config = dict(
    norm_place='pre',
    qk_norm=True,
    attn_scale=0.205,
    decay_shape='pow',
)
Each number is 128 + 24 x the weight over its row's rms, rounded and kept within 0 to 255. Layers, rows and columns count from 0. The size above them is the row's rms in percent of the matrix's.

# layer 8 attention query, 96x96, rms 0.122, rows 0-36, columns 48-95
size [ 85  99  79  71  79  90  94 124  98  69  65  84  62  85 104 118 125 130 132 120 114 107 120 124 130 145 124 121 122 121 117 122 103  80  86  77  85]
[[136 117 110 174 145 138  85  78 146 127 145 190 110 170 123 120  77 100 110 108 128 153 173 146 133  88 127 119 105 110 134 116 160 146 166  94 128 171 116 125 136 134 139  99 109 112 115 146]
 [103 119  96 132 167 132  80 104 163  73 130 148 103 147 158 145 127 148 111 138 110 142 128  96 114  86 118 104 114 165 108 128 140 165 129 153 147 126 119 145 152 130  93  97 127  83 132 119]
 [ 88 131  98 108 113 143  93 135 156  95 103 168 146 136 163 149 128 137 123 139 112 129 115 135 124 123 145 113 125 128 115 131 140 143 148 182 118  99 112 143 166 115  94  96 143  94 128 114]
 [ 97 134 122 116 152 133 116 116 138 103 115 168  85 138 166 131 135 171 118 134 128  96 130 152 119 103  89 107 146 135 127 160 156 179 144 124 150 124 103 157 130 142  94  91  88 106 132 113]
 [128 168 126 129  99 118 131 157  79 139 117 121 104 119  83 101 115 126 130 110 121 128 126 105 144 105 117 149 130 124 141  98 118 120 105 115 152 169 134  99 102 172 132 189 134 150 132 126]
 [140 162 145 114 139 121 113 144 111 118 171  58 136 128  86 108 154 102 129 126 122 134 106  74 127 114 163 140 170 133 132 112 157 112 112 134 132  94 117 115 116 128 182 113 133 111 102 130]
 [116 150 119 106 113 164  86 152 126 165 148 161 144 122 170 124 149 116 100 133 103 115 129 165 136  83 148 131 123 143 138 109 158 165 104 154 156 118  91 140 135  95 141 128 109 133  86 101]
 [145 109 108 125 143 144 139 131 113 156 130 111  71 106  83 141  95 144  94 131 100 139 112 106 138 128 128  72 117 126 142 128 131 104  96 162 144 123 131 143 133 139 132 203 140 145 123 147]
 [188 130 139 132  94 119 168 158  97 182 121  94 130 107  89 109  93 138 129 117 166 123 118 142 146 151 134 155 129 117 136  94 101 106 133 116  97 155 140 135  88 141 154 135 121 150 110 115]
 [160 109 130 146 102 103 167  73 146 149 128 149 134 133 121 126  77 119 127 101 113 135 156 129 149 134  91 147 112  87 124 113 161 125 150 111 124 208 134 154 115 166 158 121 119 170 129 180]
 [ 94 107  85 135 170  97  99 112 124 107 141 117 109 142 142 152 119 134  88 143 124 131 104 148 125  86 130 131 139 111  91 134 157 144 103 161 160  88 123 165 111 133 136  93 142  90 122 123]
 [134 143 154 144 124 124 169 139 101 112 122 111  97 104 105 107 116 112 144 120 136 133 120 110  85  89 104 135 118 111 148 121 146 132 113  84 118 153 138  70 104 127 153 172 116 115 119 132]
 [166 142 130  77 133 146 131 115 116 101 177  75 142 136  96 126 134 107 183 114 131 109 130  75 127 183 138 119 140 136 144 112 131  85 124 107 125 133 106 119 132 146 188 160 105 141 131 164]
 [155 123 120 117 144  59 109 141 173 174 190 125 138  98 127 148 150 140 106 134 149 160 108 113 163 147 149 160 126 143  88 120  81 144 143 120 110 105 128 138 123 120 140  86 160  89 111 109]
 [122 183 152 150 120 160  87 147 167 118 118 126  80 106 137 103 138 136 115 102 114 178 106 125 127 113 168 143 138 142 153  97 164 132 142 148 156 122  95 117 172 123 132 169 150 104 138 127]
 [100 180  98 117 140 118 126 103 107 144 135 137 121 153 123 152 124 124 163 168 143 122 162 140 124 110 142 102 154 125 103 170 144 148 196 134 142 110 102 130 127 105 127 108  98 112 123 172]
 [139 123 146 139 129 120  85 154 133 163 138  94 149 127 108 191 130 125 154 100 107 128 129 115 124 188 165 163 104 105 108 149 159 146 150 135 146  85 163 104 136 148 146 110 149 114 112 136]
 [107 172 120 131 125 143 114 123 111 114 125  95  99 112 114  79 147 135  83 115 124 140 102 105 171 104 100 106 113  91 161 116 123 138 120 112  76 137 126 137 135 104 129 133 137 131 155  98]
 [108 157 149 108 147 118 124 120 136 121 156 124 126 167 152 135 159  73 134  90 110 124 169 138 148 125 147  92 177  96 129  94 158 112 174 160 157 134 125  97 151 113 108 113 130 153 160 123]
 [126 112 127 116 103 157 116 139 154 114 166 153 128 106 126 140 136 152 105 111 118 121 119 143 139 130 167 109 117 132 130  59 158 119 163  93  92 127  80 166 109 140 158  95 180  89 123 120]
 [164 133 109  90 128 180 159  79  92 120 131 112 100 121 130 137 106  89 122  99 133 138 143 130 157 146 153 130 137 119 137 132 140 162 110 102 103 113 154  96 102 166 124 170 197 149  91 122]
 [128 115 137 170 109  84 106 111 140 153 147  70 106 134 102 119 124 122 142 117 118 133  84 159 143 124 113 155 150 114 125 107 106 106 120 174 142  96 146 155 151 118 156 148 149 131 155 146]
 [144 116 157 116 123 149 109 189 118  94 161  99 127  85 146 111 205 122 154 126 111 151 166 112 159 133 123 140  94 127 118 173 141 110 111 156 124 138  97 113 154 103 113 173 135 135 119 139]
 [158  85 153 134 166 113 103  79 106 121 136 163 150 139 131 112 141 104 101 128 131 119  96 167 153 130 106 136 146 139 179 184 168 113 124 120  91 145 115 111 140 132  83  95 120  95 120 120]
 [128  81 121  97 117 107 127 126  97 107 132 121 159  91  95 183 153 109  94 133 130 142 125 172 165 151 104 115 131 110 104 111 151 125  99 180 114 112 168 128 144  94 120 139 111 141 140 140]
 [122 135 136 115 144 104 144 142  91 143 152 117 138 101 123 132  91 122 127 112  89 140 119 165 151 153 100 136 113 132 132 130 126 138 149  99 130 141 156 127  92 125 174 171 112 122 172 128]
 [ 84 116 131 136 151 115  93 130 133 139 123 159 143 100 146 139 179 113 137  83 153 124 168 125 109 100 138 120  93 113 122 143 175 100 125 114 154  99 135 127 120  70 165 146 111 152 125 155]
 [ 86 166 185 123 151 147 130 138 155 124 109 154 135 122 108 126 141 130 137 162 122 140 135 130  84 154 119 140 135 154 140 105 109 120 125 130 124  75 111 172 152 126  94 121 135 123 138 130]
 [140 123  96 159 181 108 165  66  84 154 149 114 135 123 169 120 155 138 109 131 139 153 113 119 143 138 146 162 113 137 110 121 114 144  97  84 121 167 111 196 113 116  94 144 148 115 115 102]
 [114 145  82  94 129 106 122 155 151  99 134 123  81 130 144 164 124 129  93  72  77 166 131 156 146 125 106 117 111 145 138 130 121 139 126 107 104 115 122 122 151 120 130 129 147 117 135 114]
 [127 126 133 108 126 136 133 118 157 160 124 178  87 148 155 130 205 113 153 155 134  68 122 148 111 135 112 155 109 112 123 156 129 138 111 119 133 124 174 125 149 152 168  95 157 146 111 117]
 [ 98 149 124  97 122 135 149 152 112 158 155 134 154 137 132 108 117 104 130 102 138 104  98  77 139 137 109 112 109 138  90 132 117 126 149 136 166 132 133 170 155 178 122  92 108 149 157 170]
 [114 164  83 128 144 149 116  99 124 150 126 131 100 174 159  84 126 104 128 114  99 140 123 134 124  48 163 147 150  96 144 118 161 139 164 139 136 157  82  95 101 126 135 145 102 112 116  94]
 [119 129 129 154 137 118 121 104 107 141 106 214 101 137 142  89 110 125 112  99 138 176 185 120 103  82 128 126 131 135 114 144 132 168 140 170 152 115 123 159 120 148  94 127 123 141  88 159]
 [152 106 142 107 107 118 154 145 169 180 143 107 128 137 105 160 132 111 129 113 125 100 109 127 141 208  99 116 119 133 123 124 180  85 135  98 117 133 140 144 122 129 137 131 120 125 148 117]
 [119 129 118  88  98 126 169 130 142 153 125 126 148  93  93 133 141  70 136  86 128 166  88  90 149 112 101 136 133 160 113 133 140 129 156 105 140 111 151 141 152 127 139 168 120 154 138 120]
 [102 123 156  98  94 122 149 127  93 119 117 124 135 126 100 137 121  88 136 127 167 147  98  81  90 133  99 113 134 151 107 140 137 122 158 101 118  99 157 167 164 112 168 148 105 136 154 138]]
# layer 8 attention key, 96x96, rms 0.126, rows 0-36, columns 48-95
size [ 67  82  70  70  79  92  88 130  85  64  49  72  66  80 111 120 123 139 131 125 121 117 123 126 130 144 134 130 122 112 121 136 100  67  71  81  82]
[[154 103 111 174 148 122 100 107 146 134 149 127 105 160 124 124  76 120 131 144 110 142 141 162 128  93 126 121 103 153 147 114 132 156 160 106 119 143  76 146 113 106 154 119 134 112 116 141]
 [152  77 107 137 155 121  82 111 156 141 103 164 107 186 124 136 133 163 153 142 102 145 187 145 150 125  96 128 105 143 118 119 140 142 151 133 112  99 103 149 160 126  95  88 159  92 136 148]
 [135  94 109 101 117 135  78 117 149 136  83 181 141 155 143 118 128 141 141 142  81 153 171 175 144 132 106 124 123 113 148 132 134 121 145 164 105  93  98 152 147 124 102 101 143 104 109 121]
 [113  98 165 114 141 120 101 118 137 133 138 183 126 138 103 127 108 159 146 126 149  67 180 145 141 108 118 105 140 113 122 168 161 167 167 119 129 104 111 133 130 150 107  83  79  97  90 143]
 [ 88 181 127 115  97 100 123 153 107 116 157 157 110 105  82 136 129 133 112 110 162  98 110  86 126 119 135 133 154  85 105  99 124 114 106 132 175 176 152  84 105 146 129 154 118 148 131 114]
 [125 151 112 123 102 113 123 130 107 122 154  78 151 124 108 121 117 124  97 131 111 111 116  96 126 125 132 136 187 106 137 116 166 117  91 172 123 103 132 111 106 131 181 114 137  93  98 102]
 [149 117 127 139 106 148  88 121 138 160 139 158 129 141 124 109 137 115 110 110  99 152 178 164 101 116 138  92 109 121 114 124 146 148 115 131 152 137  74 130  95  98 126 122 124 137  90 144]
 [143 112 123 114 122 128 125 134  97 146 124 143  84 124  74 143 104 142 100 124 109 109  88 130 138 126 120  65 132 114 119 136 131 115 108 182 153 130 151 113 135 123 158 192 137 135 113 149]
 [158 144 110 117  94 105 193 160 105 166 160  73 127 104 121 108 119 109 110 118 161 109  79  99 126 142 143 136 109 118 102  84 117 125 133 136  98 157 154 156  83 120 140 115 104 162 134 122]
 [140 126 131 133 116 114 179 104 163 140 154  90 145 104 120 134  80 110 111  93 145 119  85 102 124 135 140 128 110 145 134 107 163 129 136 108 116 209 137 159 124 168 140 133 100 138 112 164]
 [144  65 112 166 168  94 128 128 115 142 126 116 133 119 113 183 107 146 144 129 138 125 143 159 144 147 139 171 129 111  73 131 154 125 119 148 122 122 130 130 121 117 152 114 181  89  92 124]
 [121 164 129 137 108 116 194 146 105 103 165 102  87 104  99 137 165 120 115 139 159  93  74  81  84 121 154 146 120 107 107 124 118 128 124 106 141 148 141 119 106 103 139 166 128 140 155 140]
 [141 162 100  86 108 109 172 133 114 129 147 115 100 133 141 102 142 133 133 124  99 132 116 130 136 165 112 118 156 128 152  93  99  90 123 118 127 141 113 135 125 138 206 150 170 127 164 134]
 [142 124 111 112 136  39 109 124 145 156 177 100 147 111 153 108 121 118 120 125 121 179 150 159 145 117 110 136 132 134  89 111  99 146 124 139  89 146 129 109 117 117 168  86 153  88 123 110]
 [103 152 161 138 119 145  62 138 153 105 165 130 134 110 135 113 144 125 122 104 133 148 105 121 103 106 155 138 135  81 114 109 168 147 125 172 165 146 122 112 146 108 153 142 110 139 135 131]
 [113 184 103 119 136 135 125 133 101 129 165 102 145 132 108 145  84 136 162 174 138 114 161 124 129 107 142 106 142 107  96 159 135 160 192 117 133 134  86 104 135 105 137 132 100  90 113 150]
 [132  99 132 122 155 113  94 140 133 153 161  67 155 102 153 172 125 164 136  98  88 122 112 141  93 198 158 135  99 104 138 149 143 138 119 139 131 100 153 142 129 140 138 112 144 126 112 120]
 [112 174 133 115 101 143 119 155 116 122 134 106  95 104 107  86 168 145  94 117 157 148  81 117 176 118 104 104 122 114 149 106 128 129 123  83  67 124 142 132 144  94 140 133 135 118 137 127]
 [116 140 143 118 172 117 141 142 115 110 144  97 109 152 149 148 146  91 145  74 124 104 161 109 155 132 138  99 150  94 148  86 133 119 176 137 172 134 116 101 156 125 120 137 122 155 140 101]
 [146 124 125 131 105 147 115 141 161 144 153 142 115 106 133 137 127 129 102 125  76 125 130 148 136 120 162 109 147 148 154  82 167 106 150 110  97 115  86 174 107 149 150 115 171  97 130 107]
 [139 136  99  77 120 179 152  84  72 133 134 104  82 128 136 124 118  99 117 102 150 144 121 148 145 145 132 150 135 104 127 121 137 169 128 109  83 101 153 121 105 159 109 159 191 131 111 100]
 [113 106 156 185 121  90 102 106 138 155 137  67 105 149  94 103 141 133 143 120 101 135 113 162 141 131 115 165 148 144 142  95  97 112  97 167 134 115 136 161 131 127 143 135 140 127 152 153]
 [121 111 153 112  87 136 113 204 122 111 176 101 136  89 131 114 204 126 126 128 127 127 164 128 175 145 103 149 109 100 112 162 130  85 137 162 103 110 108  85 159 116 100 165 151 151 116 149]
 [150  97 151 119 170 112 112  82 100 130 132 168 166 139 144 102 177 119 108 140 154 117  98 142 171 107  97 123 115 143 166 155 162 115 142 116  73 115 131 143 149 127 104  92 138 106 140 137]
 [147  96 141 117 126 107 130 131 105 100 124 119 157  79  59 174 158 127 113 121 116 152 143 141 192 116 117 123 159 148 129 100 147 129 100 182 120 134 166 128 122 120 124 154 123 134 121 131]
 [123 134 124 115 153 101 120 147  86 160 154 124 122 121 118 137 101 114 121  95 102 141 110 161 141 176 107 114 117 127 128 137 141 136 159 109 129 138 137 142  84 116 160 154  87 131 189 153]
 [125 108 118 132 151 111 107 125 129 146 116 145 145  83 155 120 171 112 139 102 124 135 185 110 121  80 145 154 103 139 140 145 159  85 108 138 149 101 135 128 132  83 156 140 118 130 108 138]
 [ 89 175 182  99 133 113 137 136 153 137 111 147 144 122 145 110 138 123 130 166 129 143 151 170  91 134 102 158 127 152 157  95 111 130 148 138 126  95 142 157 142 114 118 131 148 128 150 135]
 [105 132 104 141 147  81 164  78  92 141 157 128 146 131 164 117 136 138  96 125 161 174 126 148 150 129 150 150 118 125 100 126 139 128 113 107 103 162 152 183 113  94 100  98 144 114 118 109]
 [112 122  86 106 117 126 115 140 155 109 128 119 108 139 135 170 129 144  91  82  68 164 158 144 146 112 104 105  88 154 142 125 109 161 156 127 101 107 115 109 147 129 133 126 169 117 116 130]
 [134 130 129 110 133 120 113 121 136 183 144 169  82 123 130 108 177 121 144 147 111  44 130 146 105 130  95 153 116 111 141 159 118 115 103 138 112 128 162 134 141 156 143  95 153 131 133  82]
 [137 158 145 113 143 121 158 144 123 142 113 117 128 140 142 102 106 121 136  99 117 110  98  75 155 145 118  95 113 146 132 126  95 137 139 121 184 154 111 157 140 173 150 122 148 160 120 171]
 [125 129 125 115 155  96 132 108 146 124 115 163 129 184 161  89 165 141 132 128  94 152 107 154 165  76 158 139 120 112 133  85 112 125 134 145 103 105 143 108 104 171 142 149 150  78 147  92]
 [129  80 102  80 138 128 142 144 117 132 120 141 190 111 111 110 132 115 150 143 117 122 140 102 132  92 127 168 106 132 145 118 162 103 162 171 117 102 104 129 126 132 143 117 117 123 100 120]
 [141 177 122 152 117 127 110 108 151 134 114 117 117 119 111 163 123 151  82 120 167 131 123 112 138 132 127 135 152  87 131 118 112 122 137 115 156 175 117 133 124 136 111 105 105 155 142 127]
 [106 154 149 167  86 122 107 115 164 116 152 126  99 160 117 149 149 121 104 144 160 134 125 134 133 169 147  94 154  83 124 120  97  98 119 100 135 165 109 151 110 140 129 116  95 144 151 140]
 [147 144 124 158 108 122 111 109 136 131 118  90 100 146 108 167 130 124  92 141 148 124 127 100 165 168 137  97 145  85 130 135  88 143 127 100 161 141 113 126 111 102 136 151  96 141 123 173]]
# layer 8 attention value, 96x96, rms 0.148, rows 0-31, columns 48-95
size [ 80  75  85  93  67  88  73  80  71  76  74  80  62  80  76  68  74  82  79  81  81  85  73  85  76  81  75  81  71  71  71  75]
[[154 121  88 147 117 132 160 166 110 144  84 137 119  88 163 149  87 121 104 142 111 153 132 140 174 131  92 140 149  72 131 136 135  82 126 146 120 132 151 134 116 147  98 149 142 117 127 118]
 [116 139 148 134  93 101  92 152 143 110 118 108 114 163 149 152 105  89 159 147 115 159 121  82  73 129 155 122 140 132  99 118 126 129 146 136 156  92 129 136 121 104 156 105 155 133 140 150]
 [116 132  93 135 194  75 105 104 114 155 129 119 133 128 136 101 126 142 128 126 148 141 111 166 134 135 122 143 154 173 123 145 101 135 167 108 129 158 112 110 127 142 107 160 130 166  97 125]
 [147 147 122  53  84  54 149 154 134 147 135 125 114 120 103 124 117 150 113 115 131 191 127 135 146  95 133 123 144 127 153 118 135 119 129 150 175 117 178 138 113 140 138 124 133 150 171 158]
 [118 145 152 127 142 151 125 124 135  80 154 122 136 118 148 149 131 126 143 126 107 137 108 138 123  90  99 145 110  64 149 160 171 113 156 128  77 106 112 123 151  97  96  98 189 174 147 120]
 [ 43 103 115 113 120 127 104 141 140  99 127 105 107  78 114 129 136 146 125  99 133 108 134 140 146 112 143 157 133 121 130 149 165 162 124 123 169 112 172  84 137 152 174 148 101 142 154 139]
 [137 126 121 145 130 119 144 147 114 114 128 117  91 164 149 134 158 136 168 164 139 142 153 106 129 171 166  98  61 111 120 159 127 111 107 133 154 152 128  95 121 126 110 165 128 133 142 150]
 [147 129 109  86 124 127 161 118 169 132 103 128  88 151 161 110 128  93 119 128 100 152 138 117 137  84 119 128 109 113 101  94 185 145 147 109 102 138 140 144 125 124 132 113 120 146 155 127]
 [145  88  67 117 168 140  99 131 115 119 127 108 132  93 182 119 154 139 166 104 151 105 141 176 136 169 114  80 117 146 145 135 117 174 120  83 148 146 119 144 158 136 119 145  85 109 131 124]
 [109 150 123 112 120 127 137 139 110 199 124 128 116  94 120 136 148 125 110  89  96 148 152 160  94 118 139  88 152 104 159  79 137 147 104 128 131 146 156 148 106 115 107 128 155 133  78  77]
 [102 114 171 143 140 124  99 135 114 101 152 132 170 121 123 128 121 127 127 175 126 118 120 148 138 156 140 101  63 110 124 151 111 102 159 167 114  97 121 100 126 168 134 160 101 131 138  93]
 [145 144 109 127  97  98 138 101 107 174 136 137 145 132 120 108  84  76 140 148  96 151 136 178 164 142 109 148 126 133 116 106 158 121 165 132 116 143 133 183 118 123 119  72 152 100 119 112]
 [143 114 123 156 150 102 143 114 132 151 159 122 171 108 131 165 120 118 141 139  88 146 111 115 123 117 172 108 116 105 138 140 105 121 124 148 158 121 125  65 138 134  87 147 128 148 134 101]
 [131 126 186 111 142 159 149 140 137 125 164  90 122 105 123 124 130 167 111  83 139 183 137 115 152 135 142 150 135 159 148 102 127 152 135 120 127 171 126 135 104 128 139 161 181 137 105  96]
 [140 145 154  61 122 162 138 148 182 131  92 105 163 158 121 129 132 146 107 120  96 105 142 145  94 123 131 154 126 128 137 113  75 133 151 143 187 168 119 135 155 134 132 113 128 103  99 111]
 [129 133 141 113 132 148 168 131 120 140 134  92 107 128 147 142 105 129  75 113 121 114  96  95 158 106 110  98 115 134  97 110 129 136 123 129 110 133 148 137 150 140 134  86 136 144  93 153]
 [151 156 112 136 119 131  99 119 188 113 121  84 128  97 118 134 150 125 126 164 163 110 111 140 102  98 112 110 123 120 132 139 122 146  57 150 143 142 120 124 156 148 159 121 141 155 146 143]
 [125 146 106 117 160 116 123 134 142 143 124 108 124 171 109  73 147 121 100 116 151 143 127  95 126 116 135 136 109 147 162  90  98 105 127  72 170  91 162 175 162 184 112 126 141 108 123 122]
 [115 159  82 138 109 123 122  83 153 149 136 150 140  91 121 129 119 131 141 122 121 144 119 137 102 151 145  89 184 121 149 167 148 109 130 113  83 100 123 130 130  90 116 128 131 120 104 118]
 [165 127 119 158 167 115 127 140 108 153 120  92  92 117 164 130 131 139 130  98 135 142 137 100 130 115  90 113 157 108 133 187 122  82 111 166 109 149 157 131 116 116 126 185 135 144 166 120]
 [172 150 169 137 164 125 127 146 115 111 133 129 138 104 159 130 151 153 174 112 109 141 141 132 136 132 144 139 118 100 101 180 107 150 140 126 128 124 126 116 159 122  80 187  96 142 102  76]
 [106 105 123 124 126 113 121 112 137 121 138 107 103 152 140  98  98  95 151 175 131 141 100 159 117 148 143 153  93 148 177 136 135 102 135 139  70 114  86  96 120 132 158 174  79 110  99 109]
 [158 123 131 146 128 123  96 110 132 127 102 120 124 126 124 117 139 141 117  98  75 118 114 124 156 143 109 123 127 115 124 133 133 153  76 146 153 149 166 131 129 128 102 190 127 105  72 103]
 [117 147 104 110  87 112 139 158 160 164 126 112  94 149  81 137 118 113 123 154 120 124 136  96 131 113 122 140 127  57 142 144 160 162 157 141 136 126 126 153 114 127 163 151 139 144 180 142]
 [ 75 114 143 121 148 148 140 120 113 130 107  90 142 118 183 133 134 178 144  89 113 139 172 124 154 110 125 127 111 135 128 131  64 123 114 123 134 159 140 111 139 139  55 158 139 153 104  89]
 [169  78  96 112 139 148 113 115 122 185 149 121 113 144 168 114 105 117 122 140 178 107 120 128 159 142 151 131 123 162 101 135 101 104 105 110 115 147 114 164  98 100 116 167 111  87 121  88]
 [114 139 126 141  44 144  93 158 175 120 126 171 125 144 126  96 148 137  89 127 127 132  88 138 185 144 149 102 134 102 122 124 136 129 141 163 115 157 135  99 126 113 146 123 133 118 131 149]
 [118  99 115 113 145 183 151 153 105 143 120 101 102 141  88 134 127 104 127 121 106 141 116 172 150  66 142 110 106 108 158 180 132 155 131 115 115 135 135 111 150  73 107 141 144 127 115  91]
 [168  90 117 153 147 138  91 101 100 142 135 123 142 128 128 114 140 119 129 110 126 150 182 123 108 110 128  88  90 129 131  86 154 130 115  89 160 147 118 143 137  83 129 173 118 120 106 121]
 [ 99 128 122 174 107  80 135 105 136 145 131 179  68 134 132 142 135 114 105  82  93 128  77 177 149 157 127 121 136 160 126 115 128 121 112 150 104 150 107 143 123 134 111 110 137 118 120 152]
 [ 98 112 118  90 138 164 151 116 110 153 142 100 175  90 110  97 136 100 134 135 107 132 115  96 130 168 139 150 107 177 143 107 141 119 116 105 106 123 137 132 119 152 147 133 138 141 129 135]
 [174 162 109 149 120  92 168 140 118 106 131 126 113  91 102 143 143 127 122 133 129 115 116 147 130 114  81 139 135 131 157 156 130 121 165 157  89  83 152 106 130 160 117 176 135 177 113 143]]
# layer 8 attention output (transposed), 96x96, rms 0.252, rows 0-31, columns 48-95
size [ 98  98  91  87  94  99  95  89  88 101 102  97  94 102  84 100  94  96 101 101  99  91  99  97  94  97  95  91  98  99  94  85]
[[131 125 145 123 130 141 132  91 120 158 140 121  92 159 116 163 152 172 162 107 153 109 127 118 118 165 181 167 159 164 150 135 137 169 134 129 154 123 110 107 155 139 151  93 120 152 103  90]
 [107 120 148 126 143 122 132  84  95 185 112 122 109 110 122  96 146 183 101 130 120 149 147 148 155 185 106 113 150 131 140 134 115 156 121 136 124 164 126 116 122 135  89 128  91 103  99 140]
 [121 116 108 105  77 146 176 155 145 137 108 108 128 121 128  94 129 104  90 111 131 111 117 135 136 118 162 132 123 146 120 124 153 115 121 119 163 119 157 138 114  55 108 131 108 105 176 165]
 [112 134  87 141 149 177  86 135 138 160 103  93 123 112 119 120 161  62 134 164 114  84 106 136 150 161 138 111 139 107  94 123 130 119 110 100 111 124  98  91 105 121 110 144 147 124 107 126]
 [151 122 125 133 117 115 133 111 114 143  72 147 144 141 103 144 162  86 128 139 131 154 116 126 110 143 177  88 124 133 114 117 141 135 136 156 177 132 134 139 123 160 160 156  56  99 125 116]
 [169 141 127 107 125 149 149 104  94 121 124 189 138 152 147 139 121 105 127 166  98 145 103 112 110 145 120 119 132 144 140 146 108  72 150 125 138 148 104 161 147 126  76  85 128  97 136 134]
 [ 77 107 131  67 106 146 120 117 136 168 100 157 139  84 136 120 134 148 151  95 155 108 113 111 138 100  92 139 172 151  95 147 149 130 153 111 133 125 122 119 154 149 125 113 157 163 117 110]
 [126 150 140 163  68 138 135 122 148 131 122 130 136  97  83 138  86 156 147 140 193 120 148 153 120 137 135  97 133 149 139 169 115 112 114 116 167 138 114 120 107 176 133 143 174 142 132 132]
 [128 148 107 138  93 111 144 114 151 100 119 156 148 122  96 135  77  87 151 142 132 158 138 128 117 134 126 146 126 150 108 118 127 100 112 163 104 102 107 107 125  99 140  95 119 134 107  62]
 [111 123 180 132 147  89 137 163 103 114 110 116 110 154 140 137 126 124 147 165 138 126  80  96 149 146 123 180 135 135 143 151 119  99 144 156 118 122 103 100 119 164 127 161 137 145 153 139]
 [160 111 136 110 146 102 148 130 149 146 108 104 135 148  94  95 119 114 124 117 142 112 142 126  74 112 115 174 194 174 135 130 151 148  60 141 144 156 151 126 108  90 145 110 141 113 112 123]
 [131 153 134 160 147 179 165 116 145  73  97 183 128 135 151 107 129 142 124 127 123  94 146 156 100 129 127 106 123 162 100 142 117 133 125 129 120 125 110  65 148 154 145 177 104 123 165 154]
 [ 62 126 112 119 157 157 161 137 146  80  83 167 101 126 130 125 113 130 101 128 156 137 123 127  85 120 121 121 121 137 146 116 162 102 127 131  84 136 116 163 143 126 127 120 167 126 126 165]
 [135 122  92 162 119 118  84 129 128 119  99 146 139 130 153 143 120 107 163 149 143  62 118 138 106 113 115  95 154 110 127 142 101  94 112  95 124 144 129 106 150 128 101 122 124 128 131 115]
 [146 102 133 165 156  99 127 104 101 150 126 133 112  94 139 122 142 112 143 104 103 157  73 115 134 154 155 157 116 110 130 121 170 109 101 125 115 141 159 133 152 113 126 125 105 128 151 178]
 [102 105 127 147 115 109 120 127 135 131 128 116 139 131  99 145 163 137 194 159 131 113  91 138  98 120 153 126 120 158 105 142 147 105  96 153 162 131 131 137  99 106 132 157  99 110 149 114]
 [102 102 102 123 129 159 168  98 101 173 136 153 149 156 143 141  85  94 129 101  92 133 144 121 144 119 142 185 146 128 107 111 123  82 199 126 147 123  96 146 114 133 116 160 123 100 114 119]
 [143 131 111 117 112 132 143 140 143  93 101 132 127 126 124 179 103 173 122 156  89  86 160 134 111 113 102 119 133 123 124 156 144 183 170 138 111 143 109 128 126 103 162 132 101 143 112 149]
 [148 122 116 124 164 142 125 162 141 140 101 125 110 131 117 113 127 119 145 158 123  93 151 123 175 116 131 150  73 158  99 111  89 123 148 115 170 191 193 143 129 149 147 109 186 116 164 123]
 [120 142 112 127 121 141 117 132 150 108 153 167 167 154  79 116 140 149 116 131  95 145 108 144 142 108 116 208 109 153 140 140 139 151  84 148 169 105 113 127 143 143 143  88 108  80 156  87]
 [105 119  74 129 104 116 109  82 114 119 141 119 105 128 145 176 107  98 110 128 157 106 132 141 137 134 104 142 121 161 143  99 108 145 137 162 145 151 104 132  92 164 145 103 129 113 131 222]
 [157 128 141 149 160 137 113  78 120 151 121 150 153 114 116 129 126 140  90  66 158 131 126 127 112 105 127 141 106  63 110 162 113 157 110 133 170 162 140 162 108 144 155 118 137 131 167 174]
 [123 132 113 109 175 148 166 162 131 140 171 145 117 132 140  80 115 155 114 161 166 158 128 123 146 127 144 124 138 151 128 128 129  98 109  99 125 117 136 112 135 153 137 106  79 198 104 131]
 [113 123 175 112 154 107  93 113 134 131 107 115 141 131 160 123 111 124  71 139 166 134 120 155 110 137 106  98 104 165 104 146 107 163 132 111 107 131  95 145 135  98 100 112  87  93  96 139]
 [149 119 127 138 110 109  76 109 140 133  97 152  88 129  65 117  76 164 156 141 120 121 112 149 141 120 116 131 115 139 104 154 159 140 164 157 141  91 125 138 147  77 150  96 145 158 148 190]
 [104 175 170 156 136 133 123 114 134 124 132 129 167  98  93 136 127 145 150 107  89 139 132 117  84 132 113 107 134 140 148 126 132 122 168 132 142 100 210  84 134 183 115  94 105 123 136 122]
 [122 130 132 141 142 117 178 119 110 121 132 104  99 109  92 132 146 147 170 100 143 101 152 122  70 126 100 135 104 120 127 116 150 133 150 106 116 102  97 164 113 147  80 119 115 106 151 141]
 [137 148 161 117  85  74 126 136 159 109 123 158 110 130 136 149 144 148 119 142 113 101 143 100 126 123 108 152 125 116  91  81 139 101 138 120 136 121 109 152 132 197 139 127 116 107  98 123]
 [116 143 152 122 144 119 186 147 166 123 119 126 136 133 137 108 152 128 163 146 125  95  70  97 139 127 138 144 161 120 106 158 117 214 128 132 107 146 116 136 142 148 120 103 148 155 160 116]
 [120 119 143 103 139 126 115  94 132 137 165 110  75 142 121 139 120 125 161 116  99 134 169 134  90 112 126 140 123 120 129 135 128 109 132 135 132 107 163 123 126 136 149 131 174  99 133 120]
 [122 153 136 142 129 100 128 163 132 128 100 207  83 137 101 142 124 130 118 105 145 138 147 110 153 122 129 148 150  86 112 189 127 146 117 137 112 123 134 131 121 120 150 110  85 113 107 109]
 [ 91 101 147  89 152 128  78 103 153  98 140 154 172 190 145 142 128 119 154 109 134 135 107 143 129 123 167 156 117 123  86  99 146 137 112 111 141 142  99 129 153 112 151  88 139 140 137 136]]